{"tie_embeddings": false, "schedule": "wsd", "dataset": "wikipedia_en"}
Each number is 128 + 24 x the weight over its row's rms, rounded and kept within 0 to 255. Layers, rows and columns count from 0. The size above them is the row's rms in percent of the matrix's.

# layer 4 MLP up, 704x256, rms 0.114, rows 61-69, columns 0-127
size [ 92  97 104  98 105 101  92 104  99]
[[ 97 118 112 164 119 108 112 122  89 126 145 138 113  83 122 100 116 118 152 147 150 107 117 171 161 202  95 127 166 130 113 149 151 104 141 132 124 118 137 111 162 114 138  91 125 114  93 130  75 137 146 157 111  79 134 157 133 166 131 115 153 142  91 141 122 153 165 179 155 125 108 159 156 150 148 112 118 107 122 197 142 118  56 149 129 148 115 129 117 101  94 163 109 138 130  83 135 153 152 152 142 112 114 141 175 176  90 170 110 124 134  96 123  73 139 123 119 148 124  91 135 101 143  93 158 140 162 132]
 [ 95 160 121 125 155 166 175 144 127 138 129  92 138 132 115 124 100 151 119 131 142 137 121  98 152 121 132  97 148 133 147 122 129 142 144 156 136  74 125 140 157 123 181 135 136 178 115 125 105 136 115 135 135 129 123 114 111 132  97 139 131 146 177 129 124 114 127 125 140 111 123 114 158 136 136 120 124 121 110 117 112 126  97 141 120 155  98 117  61 141 144 150 102 111 141 110 152 112 132 157 141 108 115 139  81 115  99 142 141 164 147 171 102 175 168 140 120 129  85 147 140 110 109 181 147 123 136  92]
 [105 143 128 129  87 139 149  89  93  90 124  65  92 142 167 112 120 149 149 159 140 136 175 114 141 134 154 139  81 118 126 158 150 129 110 135 164 150 110 137 129 125 121 109 127 127 110 109 125 140 127 129 120 159 159 114 145 179 107 159 155 107 122 105  90 158 160 165  96 114 138 128 121 103 156 143 135 104 123 153 131 124 152 115  95 142 149 124 104  83 180 138 134 112 126 140 136 134 145 150 149 169 162 127  98 151 133 105 134 124 158 119 130 135 100 145 147 112  99  77 103 163 121 153 139 139  98 112]
 [142 141 161 167 149 128 137 121 149 117 110 111 119 121 116 146 143 180 125 147 151 100 113 101 155 126 124 117 127 126 121 100 125 123 187 135 136 133 127 152 118 138 136 140 124 100 100 163 119 199 166 107 188 110 138 131 167 127 145 126 117 157 123  97 106 153 109 141 110 140 127 163 154 117 115 164 132 165 129 128 123 144 114  99 102 109  88 133 111 107 134 163 134 124 131 107 136 149 146 174 110 111 146 156  95 113 167 117 126 145 100 127 138 114 163 117 113  97 163 130 118 148 104 165 101 128 103 115]
 [107 100 130 122 136 122  95 143 164 144 134 135 168 110 119 169 119 146 138 133 124 148  95 144 143 144 128 138  94 105 112 188 139 154 114 124 136 128 119 137 123 129 144 142 143 112 158 138 145 105  75 128 144  93 128  88 134 119 104 130 123 135 150 157 150 150 153 146 164 169  98 109 139 105  85 121 166 119  68  72 114 131 138  85 125 124 110 168 117 149 153 129  79 149 105 111 120 108 107 144  99 128 170 157  98 145 184  99 126 112  91 144 140  82 135 129 105 136 127 145 143 130 126 139 120 122 128 133]
 [143 151 108 117 154 101 123 132  69 132 119 142 153 130 174 125 128 146 109 101 138 147 138 101 135 150 141 172 126 166 141  98 104 155 150 137 147 153 113 131 170  95 144  90 157 117  97 102 128 124 135 100 165 122 146 125 149 150 106 133  89 155 127 166  82 109 127 117 132 131 141 131  71 158 133 132 153  99 130 135 178 131 181 126 141 168 111 138 156 150 158 117 127 110 112 131 119 126 142 157 103 104 152 134 110  97 140 143 147 138 104 115 148 101 152 117 126 148 151 122 113  97 170  96 115 170 118 131]
 [104 153 156 165 139 153 145 129 164  86 101 103  91 137 134 128 106 103  87 172  55 115 144 135 138 120 134 141 101 125 128 165 121 157 118 113 128 101 130  84 106 121 127 132 121 139 103 126 135 120 120 130 160 143 111 102 157 115 132 149  81 148  78 105 139 134 143 142 148 129 100 123 132  95 148 156  99 122 126 167 141 145  93 135 160 137 130 116 152  86 102  76  88 148 123 161 159 121 151  99 134 125 109 131 157  92 100 112 149 147 127 121  81  99 139 114 158 159 138 148 135 135 134 151 150 108 127 136]
 [ 80 134 114  47 117 134 130 154 118 159 145 127 122 101  74 127 114 102 111 109 146  88 128 113 144 131 102 101 174 128  94 118 150 113  79 144 121 144 125 146 110 131 153 104 134 141 171 140 107 124 149 146 125 111 116  91 117 139 103 119 116 127 152  69 141 145 178 104 145 144  97 129 157 110 124 130 130 139 113 131  84 153 148 158  92 124 156  93 158 113 139 117 144 102  75  98 125 127 142  77 132 128 154 132 115 141 139 120 120 132 126 161 136 147  87 122 139 128 144 109 115 166 118 161 150 112 130 135]
 [115  89 143 132 125 123  99 109 129 140 161 177 127 100  96 146 132 130 170 154 126 140 148 157 140 125 150 119  89 163 139 121  86 135  77 137  93 114 178 155 117 151 145 122 123  77 104 111  91  99 139 151 133 112 106 142 135 103 142 153 184 130  92 143 135 111 134 128  99 132 145 123 128 155 135 115 130 130 137 108 112 143 135 134 129 140 154 147 143 136 164 105 127 144 154  94 127 146 139 162 135 140 108 137 116 131 182  73 121 120 125 108 169 110 137 152 174 171 115  93 111 133 135 120 136 112 152 131]]
# layer 4 MLP down (transposed), 704x256, rms 0.0638, rows 61-68, columns 0-127
size [ 92  98 103  99 102  97  95 101]
[[142 182 132 123 125 136 104 168 133 143 176 148 150 140 147 118 137 127 166 109 104 146 180 110  95  87 169 122 143 126 147  83 117 123 116 134 142 183  95  90 116 128 121 151 132 174 103 167 113 128 135 139 121 117 136  92 107 115 154 111 126 148 138 166 167 116 121 113 116 150 150 145 148 115 115 118 132 123 127  85 106 142 126  54  96 126 143  87 131 135 149 177 147 143 133 123 111 136 188 172  98 155 104 102  87 143 173 101 136 108 128 111 138 180 139 144 101 104  87 161 150 167 103 123  91 123 107 106]
 [110 101 156 141 158 154 134 163 141 126 121 119 130 115 127  78 119  61 113 101 129 131 128 106 137 157 178 138 149 146 136 107 140 122 178 145 178 125 125 133 144 134 129 170 160 132  79  93 180 118  85 131 115 142 138 152 147 129 129 126 175 167 134 137 144 162 115 145 101 141 112 108 155 110 152  57 116 109 120 129  67 135 135 145 112  94 133 136 153 165 125 104 120 129 154  95 157 113  88 134 162 136 111 124 131 119 124 122 152 173 160 136 123  83 111 146 125 132 118 134 153 173 155 146 117 116 140 101]
 [103 165  93  83 128 147 163 163 131 149 149 101  71 136 143 124 124 132 135 135 122 131 174 183 123 170 162  93 101 138 127 103 131 156 172 129 155 131 102 146 142 134  71 140 124 150 124  86 136 178 121  84 134 140 141 140 105 161 132 157 160 107 163  85 145 110  93 171 118 151  99 114 128 157 150 163 140 155 138 109 151 114 155 164 107 116  88 136 118 127 186 145 125 113 114 139 109 167  99 186 126 153 134 142 123 139 152 117 115 165 145 130 127 155 124 134 108 137 112 149 113  91  95 134 140 111  82 106]
 [115 104 101 157  93 134 124 127 165 129 143 154 160  75 132 137 149  95 146 106 166 117  88 123 110 118 148 103 172 138 125 131 134 125 109 168  55 163 134 122 145 121 101 104  83 146 164 150 137 135 117  98 116  84 143 108 109 136 174 138 121 106 125 119 138 135 115 107 141 113 146 135 108 160 158 170  96  90 120 111 157 143 103 144 122 147 102  92 150 139  92 127 121 121 133 148 116  98  89 150 113 100 156 105 156 141  81 123  88 140 158 118 124 123 130  91 133 124 121  89  74 138 116 131 160 145  94 125]
 [142 132 102 128 102 158  95 133 131 110 113 125 125 110  77 154 124 137 110 140 150 125 105 111 116 153 112  95 163 104 120 144 142 119 167 140 127 140  92 129 156 101 154 151 118 134 123  98 149  98 164 155 158 180 162 128 110 135 135 124 121 136 127 107 109 137 134 122 145 129 126 161 161 145 123 114 154 129 137 165 123 127 110  95 175 114 151 139 108 134 111 115  70 149 134  96 123 103 131 147 150 134 180 125 139 126 120 117 104 140 123 110 115  89  88 153 147 117  95 153 122 155 156 174 162 142 103 104]
 [143 141 115 106 132 118 121 114 138 153  91 128 130 110 141 119 132 104 125 134 148 121 119 147 120 111 163 137 169 125 100 164 183 119 136  99 119 150 144 140 149 111 171 132 109 121 150 108 144 167 122 112 138 188 139 110 139  92 130 136 133 149 147 173 112 108 165 111 143 146 139 143 133 134 135 118 125 111 117 118 160 141 146 113 152 131 108 134 166 109 101 101 133 107  99 137 169 116 136 143  98 130 120 114 121 138 135 117 156 168 132 111 173  93 149 135 135 123 100 139 152 114 113 133 146  61 110 117]
 [106 118 129 119 161 141 109 113  99 129 122 140  94 113 170 111 104  94 102 121 104 158 133  93 166  99 125 113  86 106 150 152 145 118 117 133 141 110 139 147 162 150 172 120 120  97 123 162 124 121 130 113 147  83 102 166 140 140 145 164 107 118 181 116 160 121 122 146 135 104 133 124 138 154 157 107  96  94 134 104 108  90 105 136 133  97 145 105 138 107 103 107 116 132 139  92 188 159 143  71 113 134 103 131  98  98  45 123 108  98 135 152 134 127 124 136 117 138 103 139  98 160 153 147 131 130 159 115]
 [142 169  92 114 152 130 170 106 105 150 117  99  99  86 118 104 136 109 124 105 149  98 157  92 166 152 131  59 114 125 139  88 131 101 137 149 111 114 146 111 139 133 120 123 116 131 131 152 140  94  94 126 157 144 136 102 121 100  57 127 122 132 135 104 109 157 128 130 115 136 143 142 128 128 121 115 125 178 159 137  91 106 168 145 115 135 132 112 135 135 143 123 147 131 139 107 122 128 104 161 100 129 136 116 140 152 134 149 130 117 146 130 105 182 126 111 142 146 106 116 111 164 106 136 135 138 148 108]]
# layer 4 MLP gate, 704x256, rms 0.114, rows 62-69, columns 0-127
size [ 98 101 101 106 104  92  98 101]
[[120  88 115 125  84 137 165 132 114 106 167 116 131 133 170 134  95 126  84 119 122 145 100  82 151 131 159 147 126 122 146 127 106  83 132 204 132 109 173 126 137 161 121 131 101 107 128 113 148 125 116 152 126 108 122 103 156 127 138 150 130 119 174 160 133 117 110 146 140  90 127 120 128  91 136 113 126 122 132 166 118 130 136 165 118  90 120 162  97 124 135 123 101 132 102 155 178  95  94 138 120  66  98 114  96  94 106 111 103 134 172 134 111 127 134 134 127  89 121 121  70 129  87 130 132 128 154 154]
 [107 156 128 128  95 114 149  93 174  79 125 128 123 162 149 156 146 114 131  71  84 136 136 124 129 168 176 113 123 141 143 114 141  97 149 127 118 149 140 165 114 100 100 124 129 146 129 135 168 134 139 122 168 116 155 169 130 164 115 170 107 123 106 173 126 140 100  84 159 117 106 141 119 123 155 147 108 126 117 133 112 165 170 121  97 152 105 124 139 114 118 143 182  90 111 132  88 148 169 158 127  99  84 106 117 138 103 146 125 162 117 138 131 100 145 136 117 166 149 141 112 126 121 132 130 156 143 131]
 [151  99 114 128 113 114 143 141 111  69  99  80 114 150 108 131 147 132 137 125 128 119 120 144 126 114 143 132 150  95 143 114 140 110  96 120 140 115 100 156 113 130 111 114 110 167 144  77 140 150 133 127 163 140 106 174 159  83 132  75 125 126 107 160  91 119 122 140 186 169 120 138 110 151  79 103 132 160 118 180 124 143 118 167 178  88 127 155  92 112 126 145 123  96  98 156 119 126 145  80 129 137 124 134 104 165 132 131 158 156 122 150 133 160 102 103 159 134 133 137 135 115 143 137 135 116 150 120]
 [116  96 133 142 141 120  75 180 112 137 100  81  81 106 122 125 166 124 132 135 107 159 128 130 126 101 124 107 121 103 143  86 131 175 147 163  87 184 163 149 142 146 150  95 117 146 122 126  89 121 114 118 102 118 113 107 110 142 115 145 121 119 134 124 135  97 180 126 124  88 124 126 157 139 167 134 117 115 125 134 144 136 139 123 134 137 115 116  91  98 132 127 104 134 131 151 130 139  97 157 114 129  50 142 139 112 136 130 116 161 134 107 153 168 145 169 155 167 134 156 113 133 123 130 183 128 130 125]
 [120 137  92 146  68 159 153 140 131 104 150  99 126 131  97  72 129 140 151 136 165 153 141 181  79 157 134 153 135 117  97 120 143 140 114 142 157 156 114  98 108 119 105 148  60 186 160 160  99 146 113 123 157  82 147 144 143  76 119 118 147 120 126 135 115 136  89 109 116 151 158 135 131  97 122 132 119 139 188 104 136 122 106  77 116 100  84 129 146 152 119 143 141 158 124 124 143 118 126 187 122 172 143 121 123 140 134 147 142 125 125 134 127  88 118 145 102 133 125 152 107 114 122  99 141 147  79 137]
 [155 170 116 156 154 161 165 111 124 127  75 102 100 187 157 135  93 131 118 128  80 138 141 124 131 159 140 136 140 107 127 153 149 119 114 117 161 131 135 134 125 121 131 163  98 118 122 153 143 140 141 121 152 145 125 155 139 109 131 122 108 133 109 121 147 102 152 185 136 156  97 128 133 117 140 119 164 111 129 113 142 153 139 118 117 130 110 112 108 145 106 116 101 155 133 103 186 108 132 172 129 135 133 149 107  99  90 120 128 121 106 121 126  82 179 167 160 132 131 140 149 138 142 144 212 101 147 111]
 [122 112 113  75 140 106 128 152 159 121 128 139 125 122 111 108 127 155 129 136 120 149  99 130 161 151 180 172 160  70 120 112 149 129 102 131 112 134 172  83 126 125 145 145  88 108 153 114 154 118 119 121  93 147 115 133  99 128 126 126 143 130 191 154 133 136 129 143 158 107 120 116 152 102 130 108 126 120 111 117 102 185 138 172 149 104 165 173 153 126 116 147 133 145 150 113 106 141 155 101 122 140 101 134 130 116  68 140  90 163 159 118 119  91  95  89 118 149 156 123  95  96 110 117 119  98 108 140]
 [140  60 128 147 102 156 147 133 128 121 118 127 124 160 133 144 108 173 121 158 151 142 112 142 120  92 125 133 111 102 112 147 122 142 112 138 134 155 111 201  85 129 108 127 145 169 129 114 114 111 108  89 135 143 173 110 177 139 102 116 128 158 147 146  95 142  89 153 121 112 119 110  94 154 131 105 151 116 167 140 118  88 109 151  92 157 155 172 145 133 152 100 127 121 125 165 125 162  83 116 135 156 125 106 108 134 121 131 145 123 120 108 161 155 118 154 162 118 163 123 105 145 162 113 117 108 127 128]]